config.toml
n_layer = 22
init = "normal"
init_std_o = 0.00306
init_std_down = 0.00306
optimizer = "muon_variant"
beta1 = 0.9
lr_head = 0.00843
decay_fraction = 0.94
final_lr_fraction = 0.0
seq_len = 512
dataset = "wikipedia_en"
Each number is 500 + 25 x the weight over its row's rms, rounded and kept within 0 to 999. Layers, rows and columns count from 0. Numbers have three digits each. The size before them is the row's rms in percent of the matrix's.

# layer 2 MLP down (transposed), 1536x384, rms 0.0248, rows 1203-1257, columns 256-383
100:528486497469497513481527534499457464515554480501521475500486513549492507448466505508457501522536527534488473495478494565468500485509510536506471506490480466548501542484512534532514491515489535529509507503507568469487493457532525465503471485484505535518472504528482482512477457539486477531475520520486474469510487522519513495502529522471503480518499516498487494490473535511521482520526
105:505544495467493457492485498538557520511527530488474482518488502502500469543483499524518484491466536540467533568473518470531516503504531483510513487455510487469491480486500525488487472501459502482487491507466498493500473517478472500534485515499493524466503509485461500512511456491464475461509492498463505511539507492510514506479512476519481457512502519496443487505494484499502542511501
093:509495491501509501487486479516478503493500469499488507515506511488505541451496453491458483513451476496509502507540499564503487510500505522539455495505515542539542512559483504501483510502496475475502496511546514502554466476492461528483476464483465499465490522492477498478478499523459526481448465510540526514509510513533506505463480510542449475501443491513535511544474479473524531522457
119:481485486524504471503510539489459472475515496516510488541453470487488526519473481487528434527490512486492498485486497508508491536511505482492452475550562454514520522537435549512492539520530477495467477500519448507522511465476496478513534484520504491505501516514513506506530538454514495445479504500452492514532501481519523515480539482476477486506469480489540511514538495518488512497505
100:503509516501507487479478522493491459500474483489503468472502482483455442528552537474494487542494503518519470511483523515455466508477496512490481490513463491476470496490473491501447515509512505451513515508534497562464480515522501524500451517515506478504517535530493497488499493517489517536524453501504481491485490520457476476481490518517561502483478470540493484476552496455507476489517
124:506485501548457517520492501473499524495483486529529501481489497478516504472518558531511519527520511478510501473459565464520519491484487497507473516472549559534497490476500489520491516476516495524508483505499464444535517489487491507504512529534527462527505511495531532492492515492482494510517477514498513519502505530499473464509478453501527470488489490487452466499511506539514497523515
097:475455491490455522495474509484510522511491487478501517456486485523488549494520487503514506506490472489510476520497492530507526488498496521492513468469483506498488523523488543517505502490509524495483555513493498525448529506480500532503444474547478524486494534493509445494486475507479543468504492525474529535504504583509464528520497488477481487505505513510517490500556514520500517508476
085:491555521479470505522456480522488520474484513520523488481523474461509479457520470502509498472511497524503511500519485505465469515514464489526492519503519467496493494504485475501468476488542476477518465502545481523531516500523544452505487497504478518537499526518471508460460483511486520476503475527508429508493559484469482477537503555511498467528494544483464462509565488514538490507485
109:468505494529478491462467492505482462488454499525499519548479503508501470515465452502521504526472512488521495491485522457506504463513495474464552548494505491460457470534508501546496461500514487506502479471516487473501508531456516461517529505478524530513502491438501484500507515516495432533519473475513461487488468499531487511469490472472525471564490507507497545520533506485499491496537
111:478487503523521520511488507462542501561478521484456503483529492475525500506483521476523468479519538534518494477494512502498536500484491492460514542509487488485536496535537500495495508496509483483493518474489514482500519516509505511484471481562472452517491466474461501485510494500488532481498479492468516461566452503533492505489537483487536494500513484497506483483521506493491494455489
125:456532474550502504493491465443503471529439501493478498551505478472483499490469499469482487504495538481522523516515479496522531450484501476491497530500537494503503468522506498498553547499534530499514434476498522534476483544463531509494513478539531498485505456492512506516474500564505545502458498515484509514508533523530469471484502484474498453506510514497469521521462503515494504512496
108:526519543516512468490508560490540564503483499499497464484480486503548538471522475506540526558528499435520523488522501510496474476489497506482501514513521466579506503453490530487503529530536503489543488488491493492518492509505510508525490493509501476504495474497479521494491462482509506522496487496534538514503507547491460528515522513476494506501500486485517470519490497431505512532502
102:517468496484492523506523470495484557489512485528514471544526503506504480537491529510490513511489505505477506532512493548521506534523562507505482500492479520501499524540499472484508517501509484570493504544474470507474458523491551477535490485471475558509471490487507472492563493507495496487462528521505532488467481452475527510514547534491511481526494532518496544489482514479523502527521
068:513467464509522489496502469487527533462488506472553492488515451474490498476492520498504514462488487538493548460491551516510475523498493472524506515494527484441482483492480456491484517479495549460496455506512498485477461519506515458540490506461530559556514477510484534483474480505507557527491523470468517440485522464456515484492513490504500562499471499490483527460508473500481462518469
110:512483496497483515469489488506500534489504522507523502502522510492520525489528539517475512506522470512487473494505516537467502472510525503541493498511519519531533498505529487541421507504494511509539490467464521479513485487502509536515499521457459496533545519475458474440493504499488503500470527487529505505474486505534485472527507551497474491530489502507503513490513485542469479492504
107:492490470480512491498546520445506515526541508534487501486537498469484506526525523472497482502497528472506523485476503485523507472502483488567492522473514547536510495522484535526500518502523490499528468476537529491484500497522490543481517530488554479523497501473471487535484500504522548488496463516469534498467518503498459512464437511469501478489471484495517501486516548521508428524513
096:522505530515499497483517545482531542515488477558476471527503519485479527489537498538462471496464461508527522494490494466543508497479523516464495512488523498563477523502466504483508487529514498473471507545466505480461538526508483480492495499477529526469495494561471470515503518508492486486504498529514504508517484517508485530477487504516449517517502508512523518463500496479504504529482
099:524470472483506459491515496497491485483521511513503496507455509522506472485486523504496478542514495491487456465514558493473526493494498529477497512549516511529499477476527523478506438487514436506493492478479504454528472473455492534480499513529475484521517506485503507479486499469514499504523482481488556483479462500465526522495459491577527502479539481484528501508462525455513496487501
107:518500481502484530446468522479508499476532517521489532468482526509470513444468526476496486454466474546491550474512490509495486533492521465494485495442510485510500499523496510455503493516492464471520508493513506501517496487499508523466515529507476556495526473478522517491495482514528483483512495462481524526478483497464512517472523476474481515468463466497478494532549499490508486503497
123:483512525485441484505504473482528503480498524529544490524503515519517493504509530503479484488495510480484476486525499520518481554445522496460521461518496468552464517515530490493504505507490498504500497465474450487473509449537509493498454462500505484542532510550538471467554503528484491482448463509492501503528504508516493530483487496496508446510498543507529524523475495453532442516477
084:483511476504496477472508543468484462510464471504495473492492481501465503499514507445530478536517476478501536484438542537516536501502512447491461480522479499471476509516473477511498511502529498473441506527537487457511531450494487516489531474472480481537460517461479461518479523490477526511473501538547476492513506513476493557504508544476448533504508480475481509469555515519504474517459
069:517460475501494504482509522467561542499460510502468542485450486466556517520489510544535501517494496514483438532502476497488485554520518468480501462483526538491491477502504499470480494489532510505491517484522503510495515520538517492499501522453512539522493487502510507494527461463539499507482511486466504522484497501486484497461479487464499541502542490501513488535517468498500459501506
105:500505506517525495515493489492474528463484521520452517498501517469456502510503524474469485513485507495511497497507453512480511508459531469543466480460548490512527530509486477549501484501464505490500506530522468555509515532512524460539433502549535514522506528500462497509495483471511512552459471503528462511522554526469472493506524501523480485488506468460482543519482489534518505506522
093:459476469485447430511502510506485533439567478525496520484504524500497490517523451513513518484495524484476499510475506516489518490488482501486500487487531496506484491468504488539475496507499472481524531497439453445467490511505509486507450501508533502512499528499500482460512560493446559486491501482483543494513464529494484560489494538495505481540491522495521534448493496518501559519509
115:502471513456494504532511487495500483508508500492529527499537477532472503494477501495500471518509469481501511484494500516515503510508512523463546495535451524451482532497478475498498486483477495568499444476483499552514502514509471468456442529513544493484475505497534483507525482499508476428466491503489520516479509513501512495489507515495532505478538481539485493508527523526474499457469
095:469488533491487510501475476492460552510476524497516530544494526499517536477487537489518548498500500533501489481503507525505506531474498511478499461533458491529530467453525495504541525487474481517497477479501479447530512514464509507507456464512503510490518490533505506538495485537422534546511518517505522508515502512473513469505469509493490537508478523493465516528527514504472532498535
104:486534479459498522504463491520489477495495478482545518509500504475505520505521464517506460511528543498535525512467490529523501497496513439489504518455505545479471562537508462463517498494517489504503528532518465486489499509509502493489508484505523502473462487487484497513526467536477492451499485491494543485549520484559506516536485476518486485528511474496488532514468498498514506513508
097:499485493483509497541464508497496498479530527480434507549471467496498504479496491546475504537509545513487524486454510503497503498516488489535483499495463521498543458516530489501500535473512508523543485535492497512513493523493502488504467510481530523500450467491445487476478489529486492517533467492489478487524488528500477522490453474566473512503500489534522488486502481483450458472475
096:508481532558493501460462478474512513494493506497500524524517487459500500477540478485456506475499481485513544501509473513491492526523508521502488508527523529477489489488505502527548506523482496491522523554501488488461495509487530502459470495465468482559502499521487515465504512469445489486467506486550506506500535515484478565494548481488532476457501530496508516497500511502513492510556
089:536468528514491511510511498515527498498523475515522506499495472488480539460545524532469470492496515494483525507494537542495482488474481530507509546489474554495466533485421486500533500518502510535466568476511481526525481453513457491491504461491499483452527468521486525527547505496520474503476480487475508463531526521465489493475460510462555469478518517475451501511529475496485511505480
091:477467521516503497503472523554484469473518463493511467492488467502502455480539501493447514483522488475529532501491425520514494491480512518534498477511478506490454458466487469515519499487503510488546503508532547517546495474485447492485488458437536514488452485504513546501533506522542499474509504486438492521519530496511475524571502466564463498496453489494503524521538493472448480508501
102:493530464485505515514544493496524502443512499487513527492472554487471509480524525531488485505484480461526476525516490509505568516484476468504491483490491523505509538509477513500513508506481496537510465489507472508510521471480547500489480498486549499461481512490526508483546514476520500522481451538497508499507514491489512488489554504485526528507508475471491478523511482518501444470496
107:502515467476477497504498495489504508467458491518551475536528466498498470486477453526484468494469522547541471521463443474473539479531479506507462525501500457498467484524513486480460517531461477455459517530463483482461486500525511519525521494493491507548511462526466465534486498506485483511494503472483498512482516476506477515473519500526462520503492505467552502558462535469478543478484
099:525489482503518483482522482487501473494531503546502505457556527508489498493486495473484538543533504490509489520478518483486473501506503466516510497461543492459482502529516490468496487460500509496511493500499497501528512511488532527486492532475455529474485530514503474463471494476472504549516504504494520544500488506484503491512492469473539487536485520484522525502502522519503506518496
094:531496535522470511497504529452529495497494521507500490520520486493450502495466523507495504513491518463454469513501489507498520562526499483481511516523522541501479518456504489520550519556536526524517535533490506474493451503510484469505499543480455462475507487499517436506534519532528507510489504510506523479472478488555495485512457479461486516498481524519521518495506508518510576539503
101:525501513457484468524485472497520490535515488521516486510499499520522539448554504455512495513453436461441477522528555453455546551527491489504477505507475505498530528505528475480507499510477537513510522420465483472509469472533502483533487485511504473516492504488489522519543556529489530505501486535481518505469503504503497514504517485542508490465553542501511473496488529463492525492433
079:525482510523496537505531550521489460538483525491475464484450492477550486479487513533469456481462525505522450517508468491516464524500503484511472513497514498497483477510465539513488464532467541464506521479488481533573503460521517513521498478508534534485474487553500501548495504505488507496507523484523453475445533509498511511504533475532488478505511461493511524555498474500478497488523
098:477473487475490467470497446542529516473515499534498547506516535493525525497521487519539530521529481551537458484481478478485467510514518498485489523491512483510508502445479508496533513474490449456475520475507511542520527531528509497509523504514524475524478580514514494473480504520461518520484518500524513490509498492531514512466475548498425475536477501539496533476466524496504558467509
096:550538498485473525521509469554509546484510492526479507520452481493477466467550461472501499484508479512501475499465488497502521546497513492538486481494498463548521514503500472475526516458440484512442480512525537494481492498504521454491536519492507508508504486451513509478498530499489527528455525472513492507524508455497535506529526515500491532515513525493477448499474524462488578494508
110:499514528474557506494489520518491490533510498531536497474489511496468502528512509439505513511513484509509501518520513516501533524492506489523500522527519513494529492467459499544518468513528494487462473479512543506495517531523514516470498492527544512459465522511472520464500479527494520542453441550488553502516488490505493522503547526483455482486466528509507443530493464504453473533510
101:457522503499496487484507510491482497484532502485489550502503473495516534497520542508503526534470499473485508467475505469523511480465506534446499439477517477509485523466522520543538510529475484474509488521479483520466442548499490502513493534490498539501477499505526461544456484495504468499477467474560500465509536482492472478485504489500483480467488485480477515507496471516487516492509
101:483505481472503487505481515482493493501519486504506510474469506513492556458482508503510513487469546522501488464456464534483496477493494505499485499489503479543493490503480488476478493511511507443497509490538526498474543496539507510466482499504503522494469475468466455536498490512492491524476511517515452508511531487473466492538457454526564463500480494494517487529463536517526496509515
101:486488464521478483535466486525519524506506496488529531486467488452501483502509481499446508517528471488518577537502526450489532462512477509519522484482484466532492497505486518529512515501513485530469524459543522431494526490479492537471517471504476504510534495474493481453533475488490498495533537461527487472465465514517485475538485486469502529483535476473472460536497490466494499475514
100:477508515528527514539497519474472506486488516559487496518486525534504494519485525505454471485512525501520532494486529537510458523522493495457494488462508500499444487507485493495501504517508527528472480486516492499500563543464484462497523547518500486486494501503483498509519514508471540542491488522487515523478477472477527494530511497519540516480513479504522493494462500515523475525498
101:483509503553531479536486497492488444473453481517531474495466508473499550482489484487523493490519513481485462463513509479504501525487546494472462474519532490458470491550538455514508513481509535490504523500509476526503448542490517474463546476504536507505498512530472488525492464473452499451522484524540515491495481492501503475512510519532479523554490465547506493472523557466470522537488
097:496546480518498485493493502492519469534510520493455471484476486511522469432480509524480465491517527509512549521538495514438517492553505504517456478505486513500498546492531489504473494518540512497514499532466474497508488451465465501512525506503448511516465507527519532491521492495524473509556483529505501500488500572563518488515512489485499546495505426536480563469523498499489507509510
085:473492507502476543477514504518484504473510495525495477516535480473492475504499496519501479518497503523533503484514479516493523535482515490500524490546545492548502500509497482497497496526487529495507553464488515503476469552509463466497521531499485538511548499496509480517471534472473480427430529486577482493470514490491496487530447502455478553524538466459513555463488547522499537491496
111:492475507481489498495560475504512484514500530530461478552503519502453463506490459468470514451452527455491538496534475515534521501473489516488535466503530519507541476465512511528511533497462539502515486493511499474554501479491501502516542529504568475533516483462508512434528438520519490518476479493518504485458494474513450527524532484513497527481479542494494493499475504495495528509514
097:511521496513444483548500509489482526501495501490521543493509518553498490502480489528490494474499460502484488538506473476516510497490497511507464469566476481465526522520524473497508504503495492519481501511490500491474512508513511523531512482500496516508487514516486485520469515481487447515499527482488514529561547490497499516493525471454480517500464524538510497521525478511533548540557
087:487494502478503456494495464531501475508533464524519518455499491525489524488475514535500509528459505549489473489525479540524554491517509485490483510503531537494512516518552515484550470493485511507479511436492420470529437554519526505502523496493533478482467490514545518538511448516472494508488447518518509516494495473503527496486545520467545480449465456504551484530487486518504500482495
104:512478515543499458488524503514522507534512516596569494525518472484549485541505521497497535478551523508478499472549479511488508495508514506465455538470514472501489543511530499518529503449518483480524484483484496522506521527501521529483538461512530520483546522528494441465498499516518454499523489500492544475501489532472472512499477482499497498508516438491489548464551528506477495482512
104:521506554464500531507502488491485485483521490486513516443508513506480528490465493472532494527524488467503546497491516458517522497474496490536485504488505472488499536509452459562493508480484523468483496498472486526482442533472493477508497484473488491531470529484520547505516480507503517517493444531500494516478508505477481517493523509520525492503476489468518533500514480548480431504485
111:481484479479471501503468483510496487502450501492485505534540546522507510481492531507541461501514520525474497444431536423489517500525493525486500503559492528474496487519540552521497508520526469486501478480470450474497517529483467551497524501488511476494450504517479580529462497496546488492503488526480511515477548504542481487509522529521500505515500472428506514468508483515516499540486
096:502509479470534514495540516522467483486497469533506504552506507487520531518493450468481512521460497500496524522502501493533495516490543458467467493465526504507491521519500530516517503483515508502522497504459508443480498536508457537538527459509489534533475455498524493512530484475538543559490547520517477492498525485504487529520531550476478501504468510512516504476522457448495510502493
089:514459480480505464492505465504536488469488487499536488502499502507491519516506492526499510499434477499473474520461517511510490462490486488511507511521502477479476464451481518493493474537555504479512480493450484528490507519512504480487500526539490542531507552511468534473527489521532494503518459515492531490495485525449540498547488480492519477493508491501536540498465527482504512493493
# layer 2 MLP up, 1536x384, rms 0.102, rows 1204-1257, columns 256-383
099:486553470489490501477477512490536489495476509457453478482474520509506493462455492517533490483516535448531462563501528479525499510481496475547464507465524490459519531487545519460485525469495511479529515512497543508481471512457483456527501520538498473516510538523502514545524481482513545425549489452455510498481470504500525558500474482506514478525510524509463498472493500505491527499467
101:502482499486506507467505526490525538510525459530503484481456525484468515440471476483513479487488481485540482519483525519472506469479504513505489501486558520528505496504508520466536522480474538505478446507517509521454509462484511526520501536539483490472499510504473557525516506506514521537463528515476502489483507545544498490528483538528461476530465498513473526485518533446522513506509
104:520486477477515530490487498509531509492462523460507547525467504478493530498498481494523514495503511507461491505479471509505526455496483466497458498530534470530539511495474483508512498491463448510499463514499501494492539482479464519492532483504482497489556504501514485523539469549480520498514515534503533530477531462498501483529509442456465484538514518493494491483478535520500499484552
094:539480512488527513488481484550500463488489521491481507536525470529468502519480508489476463521499481514513474510509487480474542497509514473465455542507498482470485516507498502512481531500532512495471491508526458505470486506503471476526481469507516497540484465531524486512501514483453548568499483541502516497540474488490508481510506542467548469493498505532482465504483517522485474442486
102:484490530488481503498510490512531542452507490526514511473447520499505524523537533528523452465511481524512527497464522516490468474502483526492476523478506485492517539510478512501509493510482563538520481519526481529509499470496478517493493517509537519526518459524520507540509501490452454513459479475493515505514514491481477491506546487526504475511460544504471472512493480534504498510502
102:511470512530533486490530542482516496506575525496512537469525469493469513474512475506528492468508464507487491509472558533498526444503492513499532479524447496509527527565511528517478488478501548514510492484475523494470495441461494516528509510532479514495479501517478486527542471523497501495511525559479493533529513540507492543494503458509496473532506456522500509495511524512512501511499
108:514530466501491495477548472475451544485458462482483492521528469499492497496503507517507522533496497497530476535517476523537474525477481488469500518489512461447518499510515481496484491533502510492463519542487515553529501503485542470502506478540473494504492461505448500526512515478438507487501464529481434477469523478471483531517514516519466512489459501500501504492506520515490488465486
097:481483505476453546484547512524530532482525492514498512503514438481532476521467466455481481498476513558508493518492507503518495496508523495490473492531511493493489477546515492544480500510508463553494477489503511507512540516463506490563516478496466519511520510531541577465464493459530492521511497489478463480462477520476514498465541459458492459481480516444489492489491513559505481472473
101:502501496464505459492515541466507540529508501472500486497485493516507532521464495427530522498510504573532457510454498484490487510511489486531506512493478517541517489540512500465539511499483489515485474482499520462457500527508520513494508495538482487501461472548464522502473512497453515518458529499456484482510486498511529460498504520488522508495472511459496497511536534515477526473511
108:509519481564462550542483462442495502503493481465472503518537485499539488541452473435520463528517522554491519500481485493488507414468567528458506545493493521529534494516520492481545543513491482521516490461463545548473472504511555491465538520523508519488506515490494478464508458486491492503516494494497535471456502472519477482501504535507512500484501506470475496542482525474477503480497
101:458487504504529469477503509492517474490489464463485456501508492501519486528527457486488523540527531514525468524496477543495488525509523509472568490518536482523501509553496493511500502493485510492468508507497518443513453494549487476484465465514482467482498480454512523530492513461464515543509519512487475508490477468506459497501485504469478485480471495503491490480509528439467500490481
102:542506470491482499492506526506526512470495524526448511525524478510513521482524487495483533510489464555524485512457522493509544563473491544489502483447478509547508509495519531501514502490500506551508498525511543503498485528466519513513466490497515495485522508508502493513541490482464531473474521492501516545505520456436516513501492521498481551491491496542513449441494496528474497473538
088:478475490486467467479463498476511494539480512502506511490522512471481494499498468478506476489493476503519491531502493540488506487474425508537506510514525506483493519464480489518491503457436470476488486481503525500499513503498487500508546491510510535546556497482488483501546522539485463510502506517518517483528511491457471503517480494503533516479519481477493504506505505533476480520499
111:519477452558459513492513475489532499470494535502440485475511507540501474533516501493452486487480523469522461541499482534476521457500523492507545489493518537486495512543551490490477486510490525491516488495523520489466499483471540512509509504493495560490486502524488507513488467476467494482498520520534484507506508498504541480552465526482472483460524486454533489491548495486477482481492
098:518489491484497534550481544508503503541517528537505537533510482483452489520482502497497499494569514510526508464479502457527494496519490480482543513543522538506502495539499511517501453523494471487464515506525530525473492510511455490502483457487498540504518479572499499476522468477494483457569553541513515512519522508505508464514521499499500443519486502485504468504492523502519488492490
094:497518462497488517526516497526520518520488535505485490481469461499563454515505540519533492473508488522539474510496515527458467446492485492463520490486512501549525459514478480490476475515532499483491530558522509505488525516472502541498499518497526501507520536534486504501498469452485498518484476484435507488496520521510496506507495522477453511498466456501510469542495519508476507456516
103:456512495464494537452516480516529478499485518519472508524452525501474513511499485472482509450525562507534531450510501469498514458484510497486503516498465537470543482526529487452480539503472543486464476490493487481533495497486497532487550497512513517490497510486513509491483497528529515533517521478489511510506468483513498520490482496485457509481503518518485495466499515489515488499527
105:515439516462497503508514503512499490487484496475510512527496518518523477479475493479475514565508476448530524553508512507505507467527518525502506519510501521494510523475476498509506465477567477534503480477499476517481529531529455455459496495520527466526490504517512508513490519496525491506475503517472478488457482507516478514543451514506479551508518466512444508498443539492513512505458
098:498465447490476494436532482470497524557513463515476507452518518500537537531507532524484481513455508504482526520512485523495530492473519524486521497523496485489525517496531517481497477512501478472463510505524515495495521503528486479541477478505463486506531486439474498487493529534485495535537525505513515455530533453533486511508505512512544475498522518483461532460476545453492469505463
093:528461542519475489542513490501447539505526503511484524528454500502501514436471505430491503527501524488508471514483479531512515449513541559492452517489485471506513491515444529492516486493490510503503483509510502469493485467524500490550511471476476453544552505463496494480500543472520489467488533526513485466468501498512495496498481541512519564528509520496525496478468467471500494521481
088:483489509490472523470496508467507487518522500467487560534508494467515503526507508498490480538483482492486474505474513463491524496484479519543485434496483545483467469471484510508499527505494446477560506510513482485504510512493512508516472491519514500480487496477476514462503502488514461476496509510514496426497518506489500511507524519524506493485477494512468494474511489489492524519481
107:541503484538520506472536483509481494475478467479444512493499500485446493511499477488521481489530468473476520504505514497503505500467465447537500535520515513485508510478501512559462520480478529544491496515509513511477523517477541517471501504521490539533469502522492492496504493481512541528486516489499485448520546494488519521484465499504485517569505485495463512538487544506516518527501
096:467480483517457490488494460507542514455513499497455485507523519548476493508472538517497534484544557533510550468508486528505521509496489491495496476489525493586509541532512507527488484494489488534494489541548478490542531515522482498517421447487522483520541522534486499488503482508447551520518474452525492517525523512495498538456486485502459461506506487506505478454516508495495496538550
095:456494482530472517507520454432530492558509531470498491510464489509459510491499472506494487535530491503507493518519471501510461495480584487481506502494470465469481482498507501474520500504529522488516475507463529531507497501467504469478494503501508513470438509505562510512486492476508479530482496481462519516519533505528487540492482508567496527493523489551518458478512497499524475486531
093:476529462494512523502504543508506500484492486514492512461553462485495485488473472567483499515490537509505533503535468506489502519518509468488537418499500498503491500537512512457497503504483498494514502499487511458517548461467482535502475499461534476539485459492496524496504469442493525451524521501511487478493482483468540530471522519471502551528506495502509474498501489463475486494495
103:466473484534501510494483579527455451492476498422508500524490458538483508506537508489479504512446506513515522495527479510486492514473482491502498506440515526540533485538469492521461510489490526443434478486503550435509488494523463478523506539496491525487505539539464488492536459472474499495504523553540508492532503517530487504535485488517529507501508470488472536525533489474551496495536
099:509498464528489472509533493489539486503496476562472461483540521503487483491482513523478524494496516557524489512497458502481462497508538540491542499482478495478505518516486472489456441498507484522535535486552511492484484483478495502459499499482518536528504498527491508482503499497474495485502487474485478545505513485478484494504499488508491505494514472449483499500486523555479502495480
101:515486469497546507568550478454511521507520507520457492518476513508464515541476513516495491456492474495513485504525479464541500508541512509484502474494507508514493486467512469518477513490507574499504507488490547520473469520476510521471456514501475467538509488472447474530501454529495486488497561493518474472475525484480501505488508477508466468512516534504492509492521538490493470470481
100:527457459520493477509525556529489514494501508464526463491439554507459554534477506530478537467494442477512478478487506513494458514513490479501450480496480495544489464465524458515515472508475493526491481528469498517524507483505507484505521461490509521473482496522505449490519544488530484503476499512497533483490530498523506521497503456515551511517526494496522504531569490554503480484541
097:514491457492480473504477472506536539532491486508512448530505486496496478480534501503465496526504504497459490528529497490464517488473501499528493533535467521469518491464495529495483538500515518489501502504500538495502528558454456461485477520479503492563496493490538506504502507487559505473473517457431473494474504482467497541512518548530517529536513500458491499584503526520485500490506
101:536477490507523500479531519477507476497479475549562502541492497514476498480496451523502459521484507540499474506508482536496517550484469489499482542496506512501476531545437523518472503518529490461525488605514474452460480457517528489515502475517489519510514524477501477482483470513514512530511503541531466486501566514499519449463557499502527479482477495507515495529483467526469485509516
110:496547492502428517498514475504514478461470482474503473538523478526511482498524489454517476499456488518498504514510480440478493532483464526474513522521510472549469503513481553478488518501525532517562508500515500477465480520520568480515541529452513535539508524464489460528479512516475452520503509520474505517479508492494504541483536501505490494508538490466493502521468495456498516502536
096:496532525478497517478524527522484543520538488542503476505544547495503466513482523449514506463501505517484488516499541476522484485462523501504508423465486524451497491511505513481529451487513445502502496490458492467521537532534490494488477527555506521477490512528501477485525483500477506487517502511522506520442516471452543469499499468507531494515496473503523498532484502535522489472498
100:558499483507469506508502497453512533504504451482518515480490481518481566503495469494502541485490494501478462545517493501508496494514499492515528510491549482490487543488504477484494488516520545532500515519491523481520515518501524470483494478475425451463497490478545542543507443484483498486492524499512477467470546532485505518511463452484493518500517482498506509488476504491495496499552
097:510507506519495515508471502490494495487471516490503500525492542530542509517502507508490456478493451486542464500451511484489458508541483513474444482494496512550495458508472501491441534502471482488564511500515478483472499537463549491427500498499529527484522478481499541502500520500499472493479490486491471503481502526502496455502493531485451481481530473488495494493533496510469501514474
092:505488504454492529466433498496491532475539508500463549513512499470448466518537503496498500465544509490444549521552527515504506503491458472436535505494515473491488506513465486512466516520532488491509492478536501501464529496490496478527543496516455512497535510531527514565500453478471459490475448523507520500535487485500533479480470557459537501534481485536472535470480470460526494489471
107:491483509517486548510448515467524487537498489510504476531500512488522460477501494492456520526517478514515471487516477503517487503498499479495517577480521512532537491521516501503501473515510418479543483522498486523521513466525488499528478448479441491510495545465530493500510535510534491481530518525506497525522482514463510494505513496512494554519504490480461517479482543472522497536524
105:438521474483447486491494479478465494511516466496522508492544499488518528507498479499488496512541480484499453520490522513546511535482451513524496540465480511520462481543519519506512503488482476489532472484518483500451514471510484504494501488500503454522502499470479507497463528507476494513489524491520463491487561525550535527504478485539432528522497499477498486486525476456477468507518
100:460467456544510504530527515496463468508473468547504478497463504531507480465506487493492486517498516542499477484526506512486456529557546500533484471511472476527508467484494496493488516507487516483498488540497494484487483515531487479530514492465510575450508487527496458491503491455525489476520499509529514476482483507445525521525478478546451534480510536516512488505521492473515530531500
086:499445505469487527513528467494518526521512526507503512491465496551531483518480497501479499506540496502468487482465492513554545489505515485507521504494476498498534468515520506468469504488479468500482504548459480513475539494464461466520494479526458496470480513513484508455454458491490489454460516474509473562482490478470487521476477513459479538479518535479531475463464485481472508500521
109:464493513502461448505515438496485506492496480525541462517491495486485518507505519495516517448477527494536532546517466498521518478535455518480539501492510479523493536492509458525475531525481530506454503470515555543479515506474536501481519485461487484540534463511429479503480537511488484518514503449495504503488513522476483513492469530512466554517525505499451501498538546537517506509477
105:486529495474499501540471471474498488514514474487503500502549490495495538497498515531487525535454484499478476524457522447477474510537527491464507525502492522437504512552519482476526477465479473495489489503538488475504512515518489504505560456476482463539483482491493453517454503475497510478509509523463492484481462523500517483549440496504496496510494497512508490500476476466532509484465
102:504517500505469541489497525482506434527442499529511513500509500545522456487452489534480518442512479501546554489506505479477529499496547453464468502489505460507498481530468528471527513521539531500489546506539562497496512535530505507460510524528484551493489494506517533463531498526523558511470495510504494522462490460476515502525493480454528480522494448457538497494502434472504476521544
103:496495472484499558486459526543552499468469546521489539478532476505505476542529464504481519448502472526503514515502474510478510428543426504499495474522474492491482503511490531495575489498465454497504486507475485470473523504504502460486489498496500492497534490521515514504514507532462491542511517505455479514510531491485486507490526546500449524510523524436486480497493483538510529507531
095:488523477525533525479484516464526508473547459525529536515477482466532488514481490483512474486529524510513469561474522529504475488497472465497510508556478493504468478532523476479506498535485466477522503478475499435479503443509526514510495496456479489489498446512520532482497526458503538518493510469507487487544530533523485487519522469507488518498493512460464475484474494526517485491515
098:507500440523483487443492551491499498481450522488526496509487495557497488486463526461514482520484509538525481524518486527507497535501491487479474538454466530547503528491530477501511505476513526519457522475533496473484467485503468499516495500524470508474507514483514483495530467514513484468534501499496527514543508530512482502552473498504543494474484533472510516507523520514511491482518
089:480513485462519516491473487488523518491480529508490506461490561502484515509510510490499485455534455488443511548491478493492471481481493491469526534490510505514524512493462527543496533486481496534529526505540483559520532516476481490467517522527564485515499427552509519481503462524517523490510527473479506518469499488515500469528497472507508509529479435538503502446443530499435483513526
097:459540460523509487505466476479513515451517514472528503492499520530527486512504494506494425524509497507462495520504484501513514490494497497492484536493477504504488500473511475490538505497520454519483555518420526515510517505491515526477441473448483517530482509517494522545493484471491478501521492515526517462511509482482506520473516481487487499532505516493489528485470537500507510526492
095:525493442496503509483497507481499521503496486475488474515483514490491485544488495503513512473503504498513502516501529484520485483470483500518482501510473509508497502498558492510535493485504542529484485510513513470485533493537498523455477521482468490492512518542523493509479507511499541480527502510456521479488454506518523508503527495494500541483453531465522494495495529527523495520504
106:446481490526494522536497454514479543506505498519536526513520503566536466543508487466521494495513471508497461484505472467524519539476510467483492464551494479514495505505501506464534495449490479528544485511550496519512510532493501559492492493511499499494519531475519477512516453466449493473454499499475489525495537521470480489521466477475478472483489489476483516470507497480467516462521
090:505477493527504500476496507506523515472502510458497492446507532522446497485539498537508480503485505502524515505544464555513489495479570443466486531526516460508455506499541509539532503495492499519497505529498503491576500556539482501450492489421495527501473542524490489514458503476450457500522461517474508510501527505444491506508529492532501493514519508547512463526512510520504478467498
098:483512503469473469498521512484507505473543549533504546528492501479482501497501487477499465501541477498512514500498484533490516514519537545529461556489508497537480517475510507492546567475468509526536524494481468467484560473462500484486504475458506489548539506448528509523507484496481472475491502517508473523514459526485518494497511546472505455558497468436494505507463501495490501534551
098:537512502533483452520492517497482558485569492459475460520488467520486532480485486448475548498519470504507452508506482509510515488485505527540508501459473452520460520518503498541507494523499465498531515503480471524501541487518477491524488512477529529508478493515533507512467504528473490492532465500515513468509452460482455451519516494447488527495465506501472505525521478501535482499507
098:511503540542524564491501497510522522496468520478510519548484502479491473489544504481495485491477518524512482466480446469493502516557502516532533527498513514529525503538493451495492447482497523489535541532498507475467507469502511484534459486503490555510505514535505456513494484486516466459521530508516513473512458466505471457481502491550501479557502500492483530479479473491490538508500